Weights of a small GPT-style language model, trained from scratch on English Wikipedia.
Size: 4 heads of 64, MLP 768 squared ReLU, vocabulary 2265, 8.46M parameters.
Architecture: RMSNorm before each block, rotary positions, no biases in attention or MLP, embeddings untied during training, normalized queries and keys, some layers without attention, shifted keys, normalized values, value residuals, hashed n-gram embeddings, learned residual scales, skips across layers.
Training: a variant of Muon for these matrices, 351M tokens, 5605 steps.
Each number is 128 + 24 x the weight over its row's rms, rounded and kept within 0 to 255. Layers, rows and columns count from 0. Numbers have three digits each. The size before them is the row's rms in percent of the matrix's.

# k: layer 2 attention key, 256x256, rms 0.102, rows 75-127, columns 128-255
# q: layer 2 attention query, 256x256, rms 0.103, rows 76-127, columns 128-255
k75 096:103121157089126091109122093083112140128136154131097133142152108135100150148126139128134084146139136132120117173086131116127116091091102122128135130136141101141113123110124127125173107087126192135169144159117109104112131120091134142117117123139158149161113114162160164130063128132165165155139144145135115134085133119193127130129092158144131113136122160111104098090115176137124146134137
q76 075:131104133147121161134133091136103156147125138131098151092153106078093149139105128177138098113128064129109145117132130143123123124119068097139133131072105106109142162135156090097111129098141129104122099130164097161109092099159101100081131145097115127128108156132112143200140109153118115095131139133112096127162152136114098161097126133142125090150112128156154109098153171074143148144122
k76 097:109126106154155087132105170101129093092157103143115126163097147142150096172114135174146107107136118091095126185154131125161114140125166116108133124103149139131113175132122116138171085128086156114156088123100151120092137118136098137136166168116138102151113104140106136156132124132143134155127117150141140147121121130113105095086093134141137099130158143126121141130135137078106134145109
q77 087:096133131153154141160135154130130123102088119114117132150119169135143124143088113152114135151123135139144125156175128141117129149102129093120119127162156137154102111111179139107113103147134108118171114112149124112161107098158127148145108206151146140151119135141166153084139160135115123109131127152141142186098145146143107062103133108105155121143116135087142133146118142092105129170133
k77 098:146131156134150113121119137123063136142124132122143135159119129082117126165124084129151138151105142123095108123163109095141127141146143116099127152056168126161084137111123085173131095128145146095140107121145121116083126116136110156114105107098090104128137130116146137135116133152141109141123133102113128145150180155069125145136108129140158116105139089122148135130180170107101123181116
q78 087:137130143102117120150130157141158098108127121104094154162109113113127179121106149113104150125147121094116121151100172126191107148121135091135080082135119121121120138140157091109124138146149088126168112156169166117102147138120094110180133151109158137113152145124138157148120138144105139138135119149159143156098162117166119106115106108081103087086138127172169097124124116128098117137106
k78 104:105122111127145133134111116132103127120160137126135140097094142143165121126096103136105120155118111127109111110200140130143130095113161170097123130086134134183086129110171130113139084134080154109148071140182138124160152109155099166148153149134147140105099111110154147138127130127126125126131097146142135159072143104110127114116132147089123109160161130108127116110149148088123166150101
q79 100:124060144172158127105110151131109107152150125092143135131135183106113133179133087140104141175110098139136128145151116132142111175158190158116121123119132144146125112130137144144127110162118110079159165128139140098135123085116121145130116165088126120138096127103163128138110120127122124166109158151173141165146157136127153136070088124101115146157102169104129107170121123143080139160135
k79 103:111124135139134118150149137122078101157148116111139117156087129121131149144105132129103130109119131109107080127198115123118097112126119138138109105111141144141109092090137108088130085136123130109135076134156126142120127140126103138125122131117145062146146122136130143145113156157145105159095142158172101153128147132110087171119139141135108088118193169143156165136135170094145138147114
q80 108:131104141098106091090132139145115133148124112122147100134113135162101096123157166177111130189106158114090146125155106186139140084118126128115167119125126103091112127142127139139122097122132066130081137141127154121144083087160140096103106132133092145122121086172119144159134115091156131163125134134123112122101099182124107120101110151135146105139117108114114116146150099080166137123092
k80 096:113167122131118127172125155109127118117121125087097143093117134133148169114133112145165109094092109132126157131080111127102139158133147150139097132115122084148144131167138095126149128089135130095143100110126153156141162156137116145153151153127114126134139133148157131136108158164154143139138126128123119149079118105154107137141127138152154138139141174129175104105068108182123113169118
q81 109:132101105130122148129101118104109131141173115129095097134143080104156137124142129163111151104150143164166125157162162158086138148126115149113186158116091127109106133081146117095111128107132164149134162193078124122145111106129160121117136119171099112135143119115128106173122138115111108147131106120169145133120164149105132155122147142112140111121107121128118119140161087135106113147126
k81 096:095127132130113098091176126133154123156125154113102125132142109172131168145121106117129131156189080164157132094156118149129151115149115168121153139147138167171128125132131117127115111162155150144129113094111144147118115137176138136162168108132116096120158136155151133144120137119132101155151149121130162130167145125116104132124131171147135150165122139132182075101140164105164140114167
q82 095:150105055132115143164153146116119139109126166109113114159155082117122068153170094086132157147125123133168104134121103122118139182145154089128160108154138112131137116133135164119166149087115159137121131127107140139106155118159122158117149149115125131128130118123134135163173119101106144129169127144114120154135137113130145125150084166147092118120127131136127083123146071102113122130133
k82 095:094143173082097116155127173118151104113154098128124114100128102139107181132096179110157103144142094127084107143148150103108105171154122121088137143138076103115126147116095105163117071117108120121148128151161099120112135117142123160110129125151126075128123119082132120138158132119120143140141121131127153087109115131121097141117118089111117130162152107180121138119136138099128158171137
q83 093:151118120155102144130127109113161128134093183153147093059108145126122113158097092085140094154143102115130127130142101130090166191137114123099120126137151110087142155144172143114135096107076131139110142111129123134118080122150142135138174147128120165138125155145132121081140112173130156127118135113130167148122131146159106118153070154147122117110127141115122134125136127106146085107157
k83 090:147145109175147165116131128164132113132125123094137133147072116110134110076142130102120154113111146112120144072111124153152111097121158153150118115098166138151131138140095166124153133128113120134134138068084127175119090092161123114160114133106124141152123102138128142075105117132166097111137133118107133145089134104127157174123159099088117161124143128134133142127141127131141121123119
q84 100:081097138117124175147151116080133124132138108154197169123144140141092112138083099160115087144114135115124110092129165093098161120115130157121097126120125106130108130107131122140107123165138093168122135143134109165169087114114139156135142136151103092138151153149087162186097130153126153129123182116137122141122128122106157136137114095150070140159129137108146116188142120145144118108111
k84 096:138114104137126099097118102154140127145134147121102151141146120116083139109149158125153119106136095104107136157119105160134139158124103170081145127123125125164130112101132081120118112128107126091136111095137133106088097161120095133128097170135159130090099103178121101082119096104092131127156073146133122164095137149118120073129176147132151155163157120147139130110105131119143114155139
q85 102:150124150113133159164153106185132095136170160110080116142097138128116142062135147120106142112136146124088138112102173153159163118130157077126129113113113106077139174085138114102118109135141059101133135161178138107138114162137100137156104107157133123135122082114152105093140107119108170138138116126145145102123140153126145148116115082123100145130118094181108114165146157130132076115112
k85 098:111139089107141085112111134087135146121143108120149161127068139115141122142115152115138105141145101133114130148140105151113128132143128125130113147136156131184125085168093110134147109108099150134161106081150135111152132117164123127137118180113104149144116120125145093150110129170181121132133158139110132132086112100088124117112139128118174124105148136135124139118149080116162153142156
q86 100:135099085138129137156166141099155147110135108126113118092129158109106084182107152137094094085139141132166103111119127127149170132129140098129083131120153176178125128131152111167150100096107084139124094143121106149123113140137132171090132177138150120147140127181092128180116136080140161126142146123108123105109131128171100155128144117125102134110124109127115103128104106173130085131112
k86 096:164136146076130112170142130134134169153085120124179148119144135169091100129191111118120124173140107103120112102148140161173093114159128107110083137117128131135152146115126130101114166135138134147105105158139147140133181164120090150139125120159098139116142090135117127108104146113095149117129138128128125141156149146137142106100132132142095152111150123113139163103077136084105187168095
q87 092:121123144147127115121117134124125136131146153124143104128092148192170085119130110118123134180120123158112174191106105174072112119154136120144162084103066095117149115152129175136143113118135127117161099130134142141125116113108140124150135187106158080161117099130095121105102119132148126106122137139090174161127094121159104113107131120137145126096102116141145145105087137125125157116147
k87 094:114158101109136148153146094150089155109160131149129162091107127054096141113107156131073162125131110074124112101134161129150149142126124112123053085075140103071132133129122109114136111150141102137106147126102138152089126147114133116132080090126122125104174121126147163143098131135140134117145136136128100141099096133159114122125089114142135143125139125104117113135158121163125112125163
q88 100:157137128111113140140123118161136080137125109106098181136131159137169139133158137111078179118103127119142096099166120130105102139094143085109152117125126109115149140136113138109105165115124070112150084103133081140141147099141153133092136164134150158128145086166128106104160092158125099144147116147102101155106149105162163125151141100170108169110113122186105153171108146095119101115138
k88 096:153106150091144100092136101078112135112132135101148039120100088099104121166127143131163110153127114131120147133110128138126118093122098143126143174113088107130146115097149128136123135163159119131145143116145117122123173104155145148123110107145104105127143133162195119133121128115123138152109130150069160131124161158131121118144141098091137111119125134120165142134118142141129133121086
q89 096:136107176123119122102120143105147100143142132133129123138113114140133098084111124123121084123124138145102099160134108128125180146089108142143116116130134120106137117114120102163174120100117160140126108112116116135124112162129147137117114156139123127127165152112092092114158155103144138138149126129143164119114099117101163158079136133076156136101151106100098134144099116169146114121112
k89 089:110103124139127126134125117156140148154092132126146091116153146114082177158107096115127164142099091140122168119104143120124089143148146142152115132118123143143123115094095110120134133150130165128139144116127140091107150128110123114130163140190132111096068117142131142141091128121113093115107149118143171149107136102143120144151091172155110119139090114148125078136161130144106146151132
q90 108:168132091181119135184152116118135088125100122121132143100181132113150096159098137102115120108132154107084090103144104125111135123131114086124151133100127110121118163134168151145104118130116144127133129088125131114104108126117113153096150128123087148098128127121125128145151133099172106129174091136088127113142081143101132114128122146109100129125137115096134160144128178135104141162128
k90 099:076127156087137146116128128093131141077151127174109159152100114125110171121111109139090105123095114150134164171147108131166098122114163106088130107140128123110116157107130116134098104139165122112109122101107108145108136067102097102158107108148079104127153130154139101085130142133151110083117139129143122124101138154123140116106168134118124142183152116141142158181123144114139144138142
q91 095:152160143168126118120137153102096072141193102143145120169109085108145109118141122145092132137139154113136123117123134141177126109129112104124106139097115121073090105081127109130064169156168144121175059124128165085140139147123064112168154142135115129149104138090139095114152091116090128151077106111100103100126144137120154143138119134178117125103130132129159118138098137107132124114107
k91 091:111170172135124111124132114109143121133103135072137115102142138151130149147112141109128082114110137149121131126179102095141098093129118140139151140116146155187131129157138099155170114075106125130094147111116128204137122115110134137114094123132143116112126133118136138135145146128152135131100145125155142118134099120101139102132141143129075101146138127119086081145123187168141126094130
q92 093:150138176109153137117154159144159128152172146164171135136134111106123115129133180072137138123129100119126111108116075147088146137120127133131189143119085128077118164153122136132119130125104130090153103153100090168088148147121110095130136054117130095141108135121109131103126172129143110124102124130192112112130120115108125110115134116139101163142100159148131139067129115117140158081145
k92 090:138122124095110106119109126093136112127118172119139139137126194149139129147169086134131125097104132136151129127098180132183133164141101103097111074119145091122135128158095118163137066119139179121075128144137166118102104132119164152126093126098122148086082113163166132129138118142112109107116179098115118101123138077112127158093111121111074121101138158166120134162126124135142108133148
q93 097:163141084110160132106167157123097144140093137097139121148156147159123111148124135167164106143153156118106115112097144109118121109125108105086155131131086151085146152149127116098112141181157133106163144157156139135097147128138131123111111083125140104113151138052176138082169116098153086142091092122168137114118108185091116129133118145160133124130145129133129105108108140114112133071187
k93 094:132109166143113117146119152127137133131164106116142098097123160159103143161159104153127151125081153118148156167125141136165168139137114146116123123126103156158169065166140082146142118154113148137124115133130125120128161128120129082166139155119092147141120108145081127162144152131141120139096149178126177182138123124137181137109131137115108138120113127120141109140161090113136134100113
q94 094:160161090128129138128131116127123190123131146142137112131143124109109116134143164106146144149137131119206181144103121096109149110141125159133149163198098142126141170122145100122097114116136164108126119122120167147109159135155111165100155120106136110080153100122144133083133140121139132114121122109116156148147149132129128102131149117095181106107068177147135165144130135170124138138140
k94 098:101125191122128141134103178166146098116136092146092131119158135140150104131128096103144080110105105128122100153121122129090100120136113143166106082108114143159133176140068156100107151116134096158121129114115129125138126120054125087092134146160149144161113147112157149123112141100113149122091129135136096161119131080137116112125121100118117171104135111115169114099149105082114149116125
q95 098:124090144082107109121159102151119150114151109136178124135111099094150126141139117136163115097147210133135101150110094110141106119147133110179129091092103106113171094132107113092146120095125157155098131162068149111107103085084119148122111129102170155121126096137130105163091126109134120122137158150174152133137139146178120137112153144117132163117110115100143129111148109080167101165127
k95 096:088146101110104081161132143113149092174113148131106109137129183123110124151116119139122190203101080142122096174133094115158129139149155113109091178110109159095153125107110123122096123128148149103146097116127156108146142122158139100113129138133136138111064125131151132109151114134051142159104117106101125095179102133110165132153165129125128123122097097111100162147105115150109101161106
q96 097:124092133098137123144136128159116140145105121133120099108147133182122132142114129149111171118161129137132127110111135142154135096149084103128115118066085173104129148188122137120150051096165116146113053155126111217130173143110113127103093136129125131136107114105129110180158114108124125107112108159120175138141136135142116117116138128134095094128121156118139142084121157169106164103106
k96 093:126106175119123145146142161169120105150146115161135146111099090108089125110107120130125150154124151163105127148100128123132121161148150114107144166121124127102160180118088076112128126192097132090118150152087136110110095149144154083097111134141086128130122133099144138129092137153170107163130177099139086111121147137096134154098155107124161199099153128102121100143115117088109077158138
q97 100:135116104084122132137115151132096096091135142150134086140124124122135102136151101139117124121102117156108143076118086147097142128100140123123145125101114107133136157169137138155149146121121087153172137111122181154080142154124101150101116124119125139112115154152155139077138143113120092100102136103196155093139106121132111167101167121081136094072117107131089126163151126108136153140126
k97 096:166129117100121163154109162115136151137143127128100151095137116146152160103152131119152129119159122136150152174107107138136128136182100135107141089097128155136121127150119142142156170124178156100113148112093116121153074115115146102150095099151115113147070149099147118133125087125116094151121124189134160110153151151136142076129091116130138086131130167132172155104094146150106114091152
q98 105:116139110153127146124123125112121139159129177126130106128111130103140075129129174151122140136153104108090109138106153107111152118127109096151142108131058131109173127152113174130117160118138144156148115147152132094157125144142108086093113100176148111138121141125141126068123146102087124160132113114149130113168146176127107135089139135108111121102112163121137134122134154150101113069111
k98 093:128129147103138091107156124142134125124158109098115114101143120122118136128137114131117105106134125141190128110177133137144150120119138172097114140107119103125132131108122152120114120188139196152136124078109135121090152112132116147125108139063151088118157135092144099154117139100141168107086168120082112132095081110085160139207103118124101117105143116135126155146149115152156137139103
q99 105:116140109140077125141116124140084108095142111087174194154088123167184173107146119102128135141138127111139142144130159131130093124135139126141120161131131119112113132149136136127106099100131132188145119146127148152156115156096114124110123157147135113162138161150107158115087114137154117129116157165107098099126146149075128195149118141140159097094115130130118150150071102122092124099090
k99 094:111116136133156129168118099133102119145072136134084121106136120125121059104090108138132170109115145120087159128095097118099138104130105123126154054147108106117161173121100139149137156143128149080125151159110135100148141107197132146138103093106118104090164125127171122125115132100129143118103133131149169161120113085124123101129125105129179130152161140120094154103167156121150128142127
q100 094:110117121164103079138147118131143077138103126123123121110122123136178138138086147150130128110091117138110112140148123139118162122130175129134146138183141183102145103127126163131167181128153163149092122165165161114115152133150159157117121142109102114120117095103129124149114123138093136158104148115129188128072109139165103131148153135121136108137120146119156139129107152168125124176123
k100 095:148182129099110147121090163179142116096100099104135086136171154082130101090161135143105123104137118149145167134108107085139107147114167133132121123142161125105110092075130094182103141165104101137148139099131150141116136098133119124088090132170128128129166116146169136127185121123160091169109146142163128141132086089126130087119109151139126111136130133094114112104136102114151107118114
q101 092:117115104143124083148149087123135107134125130137141134116134131119115128105144167113110071144103107158094129109105152100154111092067143128110123159098093078128148125133149120125156147145146139168131119132163152127114153115122112127167125198133088119162134100123168116109148105127136121125158196117138110167130133140127108135144100111126148122118123118183105145097147152126123136120138
k101 091:135127088100144173149138156139140112140066087129139140127124111129132102157152173113144182168157141126160068166115142113106113095107128157134088093177156146146123124133144139151080145103117112095147092100121120146149184092178147115150115141122112109155104152139129139142135134112151132102093120148127140091109132113148142105078142126120148124137109110077142114159112121159117114165089
q102 100:125101129110105119128181158174133170095132124151137168131141123124097136185145155151124114115153091098125152125139128139106147151090166158090112162097147134170109116094096106146131130111086101161161152144169148156132158074123109139124116130141096162157106159167118112146153178099137145162123099155119137138114138118149108127099099168149125129144164087099103139152149132159138082115102
k102 092:090139112141113116132097109117138097122130123104110065127143126114145134101163128140113138135107140150131122094138130142125161118127124088123111103129152131182148118131157155123133142125113107153097068139145158076138094170134177108130167179120130156100110105114105146120111106118141121076111135130142132132108133092117156154172163106125129136130164131116124085142096126098104149168132
q103 089:104137091164133129118131091145142170159145139149124140167145110126113146101107131159140144074119083071096154141164100155127157104169100132110156123110152118106122137185103120118115148152167124099092117152126142142134129136095150131161106128162128144081129135153153120151105108137156122138140120147148142135143119141094134149141133119096119089101112115173103129072142155133167103139165
k103 091:158130114136108125112121141107087117156134148120121122095139157169113137164133164136144099139139142164132158135114155171088146147143153108165090109142076151146119164175115183143158130092082126122132136090139141108095092151178093105102113131117160053116115109126087085135101115136138139136112106110121151162095132104154135165100086133137131125140124130096117158102137122158132135153111
q104 099:165117152103126125115135148118103152122130148127146146126111148127118091165106138116148117171131173159091107134109110118126106151112161158172124127154113113157158114097144139126106123132139112182148144113136100117137178139126145121152135140158116131143134110111153101164060125133089121129179134091130176125136073147145139168148137159144132111148135146161141127136148117149087145121171
k104 096:139139129106072177150152105129149159152132123090126132175153110085142162099149102122114136100137130118109145141124157143148139139114140160106072117115141161114122078098148121104130140107104158169139182154085114068118082120131146126154105087123126152172150130182108120104173123116198137096118138159144158115102171139170110131106117123141122115110135111116106101173132116111081186125120
q105 109:123095099156171121171128109101150134076122115097171139133137152106121141196137120122129187096178101125164120120121145135133117142177101117118132147185154143151110116144138085145156142132133109154147107100080118165160134115101091104131167121146141094138094133136110105113124152103120126106100146121140123100123102125085158166117149118105113116153103101102143142140128131146146162125128
k105 096:158121135113117125091099115142107137163111142163097127109123133170129060130116099126143109158136096114181128147126133092161145125084144122108157094143144116114138121154167132123135125116136085170149119172096089139162077112082141104092100140102154184079154090107130147124144096134101131146086093157117105170126169123162115136104109146127144138121152126171162129121095126099130137127118
q106 099:139142110106161119125144095128161101130148122123084163109112124144171116101166113105161162129126164145165166108101123108086155104147119123114149169142121097122120121148119116149090127115105100142149085152103121148109135098109131121109181158176129137126113100180141148131138154119156066121121097115146125122161120121145119127172164126127192093137087141144168109182143107117171123136149
k106 097:157085151105104121088133136121100103136142134136135106131143109140108104133073104149091104136133097111131135154134115146163155100162153113161137041127120125133140122134140136111160108099112115133113168099126166155129127109161132101099106114092103142093103172153131133113131105136112183150123154120193187198095134143106132101117085149137112155096119101109119166112138090131110142151125
q107 104:146112129162111101101146179130127143148126101137099122131116137186116107097150144159104112162117145135134126108123149115089126141134151161123142107132136133147130140138100164134106111115147113162134139127140102089131081147140118127122145160102167099143091123157122144167141118139149128123110107172130115130134152120119080108141167102112133106158152116098104125140106125135152156148135
k107 097:101150176092140137172118114158118152170128150151164161176152084074164116173116125108125109105144090100145152149140155090117130096129161078118099091124163118135117122146165076154122147147128123074129112112134114157141106136135138194152109126136109127093151117114158076121126121137100154117147169143125142083132113104125155105102121132146154121132086110125112068109152105128109117117127
q108 109:116131137151161134106168145143090118166157138109165143126110129139154118162100100151148125100123090058124111132115115096151176092138113136108125107092137128090111130129147129154111124138139117141141090128113138132079124139102101157135096099188120084127108126139140112112167088166135190141134122117091140109157113064117128121155156112115120130121147133083132146094142139106124170120154
k108 086:110113111118151093129054128123132156141133148127078115103130157123110152123163172103080109129101149099140117119129141142117098159088167102090136154104122104138124173135121085113100134101167110142175093125139136134134154119145138086138128109152112117092101104118117160140127133123104065167099110125143090125100136129096140129118101144135061112137116134125097129136142115131112189094116
q109 102:079172144113134124088154114105099116153126114090082081127132093128126167160144154100154152087161129155095140142175147144115127129120144145098154104126110164111169147153116114150127110144139097131170115116147129120134139125119150104151140152167118150107133163120130144146088111134115121147091150143137139154145137131153136069117112132172162124134133111154115182135106099109102115144140
k109 097:169169127134118115110083125114129129112151137144166128173119119103151099127143117202140100118141132170150174107093116091095149116137142135169114188107133114130115100103097126142102151137145168135123146171148160139129117163153096128098151109125099090145101106152146136145165140142146141090120100116157154118153121090098107129161115125106136146129149163059108112105134145156162172144122
q110 095:163124166097131116098124111114123107131101192137175111128107121158139091118151142112101119129142123040118134126121184101115115130157140129062150113132160138137115123149166112120143133112196150090136136069116163129065115128119128140137137148099117079130156155084102140105158130096164129138139141121125127142110112099145134093149106116133150132142141141108141128142103139130109110119136
k110 094:117156124117093136130118157160117170112157097113144133115095142103112132144154122128143176147124137105138145106158116122102104098150136144177121102115120145149116124147122186117069125129064116152118111158095075157141122092113138131147145163093130140149126088139135099132113130114073119160160122123130145124074149119109137120127142094131173128105146099112090169180169101100152158079128
q111 104:130121102093151125170133121077087104176143097134147148132195090133120130147150120082129106076124154125089073143140155101155119111174173147119120106172114114099153145110088101126112091160120139095118115092170145141160097124101101096129146137114092142137158166107131147110132096116130133124083180138131105161124117163111108128149147124130133162119161115121120125117121114145138122114094
k111 099:131144101137105137115127157118121111138163074100133152135118163098147128164111066149144104177114138134161137130109081126067124098107138134139111105126139113101097091121123136184119150087118155120121141091101069119108137144109118138167150121119132123107099097145157133125104131139134125101146124133121131127115144113123120121128134102113096139114105174130129163128116100104137145142168
q112 098:149136123147144109132150176125116122132117088143115127124107165121092165159106128104102157104169140093116104131165162122122115140128135122106169158127086145146142119120126124185148099133074153126138118071124090110111101092109144136158137095122147101107142121127129120109134139131117111123164175114148123069186122115087106135133110122165138109112136153173106160164132103086137152166129
k112 094:147122094092147131154140153127139114093154171133130156163172125136156117149114130107143143111109100103127129133129122128083135145154149094165064122080128178132108166110119142106120114115127105105112088066067170108131145147126158097127140142105110124119158154122127074179147114142121173079104139109119141142099113150132136120125127144106132114125052180129134103110131121153168088137108
q113 099:151120127149171129128147130154130175173091121113128129119097108114117139174144113087164136143116145127132121112123154106151101099118127106153121084159122116143096123124112117112171123135146116167148127140155107143153102133109121149127100117155145095148121129105094171148097096091146153099100120137176088114131111135168151137178127095139122116107141105135130125086132106060135134128099
k113 096:070087108128110150175139124114134101138146149195120153135159120118126142103155113131127117121118108180096113144166121180088092129099157137128095159114114148150180130141144114141134126143139148085136098148146169157119132150104126163111125118094145129133123109087105130158126097159085121154104149114120163175143167129126145134099092159124101183160113151117075105106156149140130105131163
q114 101:119154081073113124131121151111142106137118175124166124119142125090156138108090140120173083166175133125111122110160114122076160106147151103137117171108134119163131115140148140164154054124136110110145111084144113120089193120136120132153112160117102140112132065167139141113112087117094169076146140107135126135123174111132128115144111082133128135127128147115108154191110138112146130131108
k114 092:122095160133136091132125139102094137104111109129119137152133179100142085160150109155113149143113139132099149137097127146132091126111107115083141146092177092129123143133096104132115118143116119140202122144159152109165127102169136099068159109091120114152145156103119135107104115131131136144120115166116143116099097130153124108156134114115087127127135106133113107146106115086121120131172
q115 102:132114141143110171105132130124185136118131071143145116129084155185113111116164145182127116128130133084175163075153146132102117134077134163107124093126073118101119137114143140044128145129121107126143118140099087137108167125132120139107153114127103116165099131125126104135127113110161099172138109116139145127113127118169154103118135126124133126126130123110148124168150087137145083128127
k115 091:112121124188138109135152103133121143108130150102118134113129160129128170118129151120138149114106112171104157131140096147119185139105136122117155161164133135126110104125094148100120145156149115129097115148145164094131096142106147117166090121123127126104160114096115130137143185123114186129110115110103132104119151063097094145108135139132121136125149148181147142114127114121123131130150
q116 103:108160109133142146133092130109124129186154147108114102088134122119131105112161140157199145158134136134109140120084109155151125149071143120138116115194074114128111139159157098093119111138149114149142107106132121163107108173109123096144154148139130119133094128172134114116126110124143152126108142134120127159148142148109138125104176184126086176126125104124095098132122173111086190156102
k116 101:123102155146137126119147141127148104134100129119167146154091130168166113173134098144133099132126132129116107108141122121098160113128162129151081121098198146126165137168089110148103131162119104159073100144120133150143112077145116150121090101134047123141141106080122169105122145139147103133153147111137126124103103096117141127113069078124123124126092143105152154133125094152102115145140
q117 098:096121150128086147107124114128159135143152117106110124113084104144104124165128191125117116129109132107126114126120123137087136103117146161144150078099135130136098171167125169145143125125177154139133135109130121147121104108137128122111117105139120136146089134115163124125116091184091124105105155087129150134163130139167123138142111118112149089125179146122095105067139108143130182127139
k117 098:137157126119168131133128126093127152162157094106149108109061112122164098095128090124135121071102111113162104153130146155169146101101118138141129156160160115111078146126120134113115122119121132106129131145142112118148112115114142106160137142130134128163092121155121128165094155111155145125141121156145125099173137116123164087129110135184120139166109089132068152132095113150133136089104
q118 102:156103146183120130154130118112143106130150135107128094105130104086144119161116124136144154125147138121135125117176127145129139089163119081100113117121116104099139144146156143139128116081128165126116109128141165096125132132110127119135130142139130129119108121148140090081150122105153104120116107117173128103123127192076121117131157109130146119125134091152122165137127166097156155129145
k118 095:107128144138131118148136122121125119186143156110080146156126087148109162080151117166133122130124103142121125173114091147120096123170107155109169130100123103147078092163118133137158171154102090141108110094140124135088109138107132172117134115122091105132176104152119121166086171122118115125124112113116134115129118121121140119105142188147099120092123111102131120145176112192084100094133
q119 106:134162144136113142107159087139160154123137178151144109124127057099115146101094131133129102128126126127094127121133111116090092183118154120072169152136151105140150124105112162104139139125126127092095106092152170148137146161118154063121113149136129133158093089126125119168148131122130158116097131128125091153114113162076156151147051130140152105178125135121118135113133107168141097159145
k119 097:099128128100122158131091170134130141113114110120125118140125186168105103153162106143104142174153168123153177139114102118094156115132123137116109130135143159126132106159115127169139104119131136134150126153081159096127137115124124130129119132134101140119138181129109126164081176102144055140142155109133131081124097085109109189080173123158113141118168105102126115167146149107149135086181
q120 106:106115111112085123173119119133125121145109123124127103158143140102112137125143124143122097140119165144172128143110078142144117121105080117168074137176197123145095125144148139152129110180131135101125109137153131136143122101088139128113128134159110131152137181106127092112095103150133116099092144114134118144153124142172142111088090146155124109149078100127089126129073162139145083128131
k120 101:101095130140149127090131129116144137133108120124106135096190083174156125130130143107118123165129167146154166134148146144114100126161126152115169156087093101111144136133121133104106144086130126178128112132133105184152132127130086106110109137079111106140117107185083167102143136135104080143141154141100097136106138103081097161136102133152130142151135153130124128100100159085118127127109
q121 101:095134126092096115137114078110143150168124117140154124099093136124097136124112119134137170127140125143140091105088137077109124156116144144162134055114109090139143146142131151117141127146146156122114102115153132127144168124150182129123105140092139146126097124128157183127136170149125124121107135147121142157092161136167145126124098148114146111114090102129104116166130103142127079148146
k121 094:093138161116148138136134143111118140150120135108134114144125137094162125101141140125136146081137084129130126183137122120090156124154082145204139174140167110125146119153096132136115135165129128120120100116121140110125107146147115091090119158182122114111109102113142111145112150087133094134130123141126135087174145105124154108179054082121118098176121120122082146129135136083112116122127
q122 102:138106165114136144133097122139091141134130140094141146109104122111130098090134164162129097085129120191176120167129089107129124152119100114117127147149126122102175132095114112108087109144110093172144141157154150136119130114094108125098082118101149143148145099108091113098143066160107115101132131149147097115125119134168110096153131143088118096102137097102175161095136124101097125099168
k122 101:111118131110110122121153134147111106135137165124127114119133102179163124197118107133127139148161179119143142116128189156157133113125132126159121110114176135110116125081130156098141118075140186112156131130134149125145113119123132106114120113147127172139126132127139155119122136138111130125121108133100119072140130131105125159158106118110126164158156131139129091144126146149118136121125
q123 098:136121129160123125115159144075142144156091077100142079132123094104135126135126112119132102138148155110103137088126088169105120102145109090176092129122145121133138124120141136174140125154101132107108154113150156120143108098114142123117112104122097152123107077090141117082135108114097127102119132119099092153144166120138137164117087132170133127126168142135157115109142141098113103140130
k123 098:100116117159133131124134132129157153130087148173157102176126138126119134138121133165131083129133097084107113136139148062135116125133137124111125112123107115170094146165135106133130112139160105116130076159093107171151116135163127131151122114067109094159127192118057158100118160100146118108101162124116175107131092139133132119153146169118104114144120132100080159143101107130177154142151
q124 100:148137142080150125101157063127154116115130155104144169114169123073134102103159127110151143087190116095171152149133123142129111118120127134152137125125136150139120136143142153126138150136109112132175138128151145107161131159140144117107116126108147133120119144107130107116132091145134106142115119131087110091137131161175106120127127160126135153162120114112167142096114090128176145155069
k124 097:118115148074124131137104119127093142153119135100117142121119180169141126123158120144128110141099141171104081080112134109182103127127127127132100101097137138095165116112152112199131181114130154131077112153141126088093085167125097116129119158177126128136161157124129118118135106119125160146132141138172151122139110101102128148143149143156184097135125145100139090164148143105174125133165
q125 102:115155110139139092055175131144112087129145127099114113134104102108156121145139155134125111150148127111131138131130092127163096119135154105152142122138139139091133114123129128170134114122121121159162145135098093108147148140119131177165122146120138143152105181114127109128164137146146141118108135115179133119142092145124113119124111170129132153116093151113090118109132136142108147099137
k125 102:183116145103136132151131109118120140125113152112119118068160175124090115119105129108161129100114105167126115149111152144089125139134141163096148137086145104149123127162106125132105129103119106074111103114148161127154153105150121102128122095151125125144129122141112134142115131124131116125161119144149096139126161117113124128144132149106138153103116109145130165130094103114123124154102
q126 098:105103158107126095147142100105133095104124098116128092127140101161136122075134136138138077157076151117129105113112122139093105092142133113132095176096146119158111127065136139108156101105101102164139157114174091125125127141126089111104117169127152143143163113141178116067090139133117119171111133106176104141138123151114154135149121166110164153133134131134120126124153098142114133149176
k126 093:102124102106121133138106163081128144163132143100128163123158154100079131192148125083108120139130142125140149125141107156163154160120117111102151132133164152119127126152118120094124153153128151064134142128122135095152123092114115169167122107132110147119148126141092128114140128107123128081109133094117126145129109126133135141169154125126121069116173145121105141112143073130148108107062
q127 099:130187073174114119140115102119124115173202151125118161094108126122167106110108115122085165102131119160144125102121173118098071131104148123149148149149151112113104088117091114122134131151108104129131094141152108134133136116168147137120117153132122102123146172120175154135143109149091137115140156133081087107100134090140127130123147142092108114109121115098158109129142124193139126123140
k127 092:156081144068112131073113159091086101147134122159137108149067128140114112159177151120119141144135119125134124119128116147111143120122102161128142160086154126098163119106132112145140115106103116142101105077124120130140121139117106151104136105147112107154141137101100086118120145116102122130103118147150105109164125131084161117122075114149115142146119137141104151087118093126137137147156